Each number is 500 + 50 x the weight over its row's rms, rounded and kept within 0 to 999. Layers, rows and columns count from 0. Numbers have three digits each. The size before them is the row's rms in percent of the matrix's.

# layer 9 attention value, 64x224, rms 0.28, rows 0-63, columns 112-167
096:564445489465482484385421503506430480578476448485496521420483531532463510447517468388523510587416462525481522582540508511493586429510518469596534567558583540587498532435
098:494533455426506539426508421524467487477508502453437522444487522440498529526464570465491499548465470550467418444526507425524493421527518593461475473474378553521587528542
102:611446504496454461574453575436505465522508510454481514447470489445530540546568535487470431464555484525499446529537486564473373489490553436507436454558493617465525479496
096:515565599375505481548532537495459456414508466497486514548453532497519465523492561488466461534521513481470541486477577530498503493550529469477474557559557526516487424458
105:546502448574468480513523502507346598580464492506540543501505615558577476504478476511425560434494597579469530517436501488483580498463565503497521566620517497427438486502
097:414475484467516556526487480498487542474513559563498487461580574551471431483473519570472559408500630472498546456478469554470498455428506506591518454505583550465500597538
095:606525505468455535453494498479475486485531430541446488551534385498523460477459473450484414531639522459471495478515497458549486421510550488557529446436427426561424581500
099:609479512495485526513580615482445561501500519539575464462577482423494454478447545516518535501523581488541518513569472543543507530452505536502556475475479446460523517493
098:476555379534519517575401566562526467456557430457439558542466460431561471527547557570528456423471514452604556489501447474451493486541492397497445430465474464419525494518
101:464412508453550483515524540477487580471528601478454396446537475450459386561465483492479474447482492529461509516494495475476505419519512489428481428507510498342553407546
103:491508553502474503577496492524467450520499568545520509484560531392420449474567536475480551526542492480499473497458548465405476484591528525455529536502486460553403374482
102:513488465425534498527549521614462529517495563512461475519587535439455549408507504483478476529509435523485532477476558489564454493516520376434604478513459485350560481527
093:584563514469541510426455641494532457469586513559540508533585463460462477447512555486399424462510534472527500537482482545499560567500571472508516531541547509465523511399
099:546528543474482521506438470561574544376539545484377483504507474485522523472519517517466547480539471458504518584395411542478421536441405515509468552563502475501550424571
110:535536433529494534469493480514550564459556461427511434499516564458462457489520506443447500577507494519461581469556465472559504499354429521533469427465462528443466512542
101:572524474489551476543525512497444458486522396497468512467503559387569435585525553525448486502520530438452570471485473479501504576473509414497456495539491508469553552510
101:484470584529424493631482465423545487504546472548585535469472393485502632514495527587484487483497468410533477486526458524623568417486539517477468458520476585461554526493
099:476532520567559516412495507492486459435458500471595498531569441566476470474472505526502496479482474520534453532484496535460523529447521577518493557447521511477479608452
097:542479561445443464454477538596483531442387600457529522598563521536448494474481446605459537481494613501454485492435454478455455460486457547557473531421535453480566464442
104:583536449545508443526522502541551471488503415503481454483436594474472493453449376473590611452555420485516521470504495507545518630591546550467574581512497526443481530570
102:506542484489436422489511447493406464481487463441491574456451533501566479500577530438542489468388564478579493474474426547465541437432585526456506533615539520436493505538
101:578493516492517524542427495452555402537509469570520430424621479581492524505507473515571503596494348585488509464447440501543585508448576373594471526522511528527583549491
097:553501506526544389503422441569493498393472525528501477452422525584506491588445492539506483516482504421530503485480474508535485527493500454452454458414478502478438534474
097:504499481433411546422451512433517476533521525524604439489441482608503391550437504423547530431600480539487443465434451443449522514510440495366465580438619487543536366525
100:578467474472511433597471577531496505480516483542485516418490515529505453509484483545601544503437569456582595523534553400476496540560500518511504546496649546477458492510
102:527555561550494547403543504473501538570543524496520519508559500488447381482470515555477507574527467585578512567460532573413519630560561513521422532465490483419493508502
100:508458396552491489463541536462483556547529593494537504431546475618504378596540581485547464411466596501531495543494622471501413498616480479569502490650457481569514445474
096:455428516412484503502569512537459578561641547437472482432554526494572474440521478498491473468481464516510502483467353630571484609406567528538472416460552519468478481424
100:558518550565503430485412428504530463509520462481524469470456416510520504526458594461464491508527445475509539478542537539467436563443466476527460485569507537554531513492
101:517528493484422549526480559477477513533525464487500609532465515451517454524509431480500507541522536487525453461562466480459444546546505474468513443606542433535587457446
103:497402604482486536471414480533467510501533526430581512457466504452428457528636512525466508578400462501509427465504585522496454528522578487585533522463506418480478482429
096:481533533486472488481403519516531570451461451464492475570544420515514411535524502466514570636495523499542475465502549512411521445487532530537455569579547612506461597461
103:521500566534482482443491499481534435454454647510497409505567437478498526592508574614427556482462475560463460537472450548509606487524401534481513442451570504444563432525
095:466576447596477417496521575436515446453580480459518511464584455467466512538432482480456549472478576449495468560472419504490542436591430500535474505525438453482503445490
106:568463502530509535536523521468495511513610450517454537457540466546588656468497441622529511474500579442460578503422542482538466475565606512453362494497523529472527457569
100:511426553470446450496457507493537482459623462475462475599492586478482505462480506482502445462475443558554431515622508621485652463455463458503541550488472390545502455480
099:466543553509476543529519547476483449523506487570420473439467377532605421557547492434554509464395431488490485585489551432465476467554466517492395497460431520461572528616
099:495520510532471411509461498365490560504468472508498399497476449533487570445551564535536515489486470577502537535428439458478460405524534540555375558529473454570530462489
099:558441490529482600482487537590505628601479549543500492471462549498571546479439568510531453541455525480512403476445547549430485402479527532439473613518493550519520480479
094:442535436493491454425526521514545466510538507400452526564550434556398540549522413514501548551552530524448483510476541533501528513454426456484424555514607475403448502611
101:467510466468545467448492520524509498546544506506521644539483428523546559434475497399528488427493524538426424480539525492456460477470484456534526431420546402420522557483
098:516539468515529491491540476384498480517562594547504581477399475509516539505462515490525579511483532473503508440548505430510462501484452543453421427597565347488506558454
100:453454494586501613565487477552523471459462567447536485430439483521411455465505525498460543468495428572472465491487545547503502530542607534454488520454473515497520467536
100:504454455488464497431478500403511500439524458440434474457562561535535456547512543528521505516542525481443435574471438505436384515522484413468530554518524525485462550511
099:469466483486570469492483474524403554481442506390547463448555507536533506564425521425565476594464483379414473525524487523526480532492532591518472474522471432487552535462
097:489550511431524468550457519407500525512584453555493457550453498435507580463577549469601583503458484528618472451454548503550520634534545528511513406660514513546469510582
099:539513485543555476578411517508523542530527539526577512559582543453592548531457480434406530507523428468493511411503435469456528434392427508484374438485535542446441470518
099:468554477461550502591540518546540533578474554394531463461504408497469454554415475479419520523424485452480494527502565644515466536482584450465448486489512594535478537548
097:412471539474460485475483446544559532424495489437509522437485536541447551573412442481497441506371514488503564500519499441517549524567510528418437438543516476502435515522
104:554453527519506419506516557483380434551433504474550574519411531421547513559440418521496488557478507503534532483508514580551446446625474540449562506459497433541527538505
106:523508578588576528525434450529437453493496466471468554479371501576524556510476397437437502513483509483448643508544438532582482531565536586469401509524467600524502562448
094:473544534439500512504497531488570517468544555432488497506497504620531413481501482565424637543614441444535510457517512451503453586517515468387458387446510470580406553424
106:515520588595492413572491508414531503421470526462502391458610565453438622486476433530599505495576535529503536531532498445474414423489473484531500487427561537522619543542
095:421432478494566443609550521574478478476476607547436479471449555543525461545594497471463548449544454460466552617529502467508535436505507371454478450505494499592471494451
099:492515546466505420407502505456451506527598523431580436490509526432513551491466592419443440525486520480540525432473464590532444538402456392547478576567407516565492458504
102:453414462452551410495526476519525486472514417446520491405514527559465500468456419611519489450509536421460457544450463439457438417489547492565542435527527542518508524511
099:550529519505474423590442555522485518496576531514550527532475565445516453588524507567440477534503453407504425508478513510502485535526474457488493474516519365480531462526
103:531502493514461496469594410450479492412473521454500467506514434509435481548512471399404539565554548463578480454520465532496609583479488437485488502470517566475448464488
099:382436530471482436501478396514558564507487523544511590518506548514474455481509634507527538553477502530461537509449533437496449534437449493458547511561453512490524505541
103:488422480509487516437461460438518564446457535538436478520554512500588589503475499576512498502531550545419485535531527490475487513529460467458567548446523426540577602476
100:446485477534554486452471466470456588453503498513531461478464479457378554509497505570511549471467530470499425529430514533427588627519506459469566535513407478510474494541
101:386522522531481528524543498500471420525495475540511529578427487494540508470500471451460489501452466482517334431517550546491551491481429485532532479571538527511511510495
104:499503542474526539462438539438563586540441612463482495549563503550407408494533521552496533535566434462581502522459444555488400527597538490599439511492437562538510505563
101:601546457543530619500496419426466517619545571432466529543523422471511448551422514504595539399510445461482459519491448396524538523550523488476551510482569473541502545552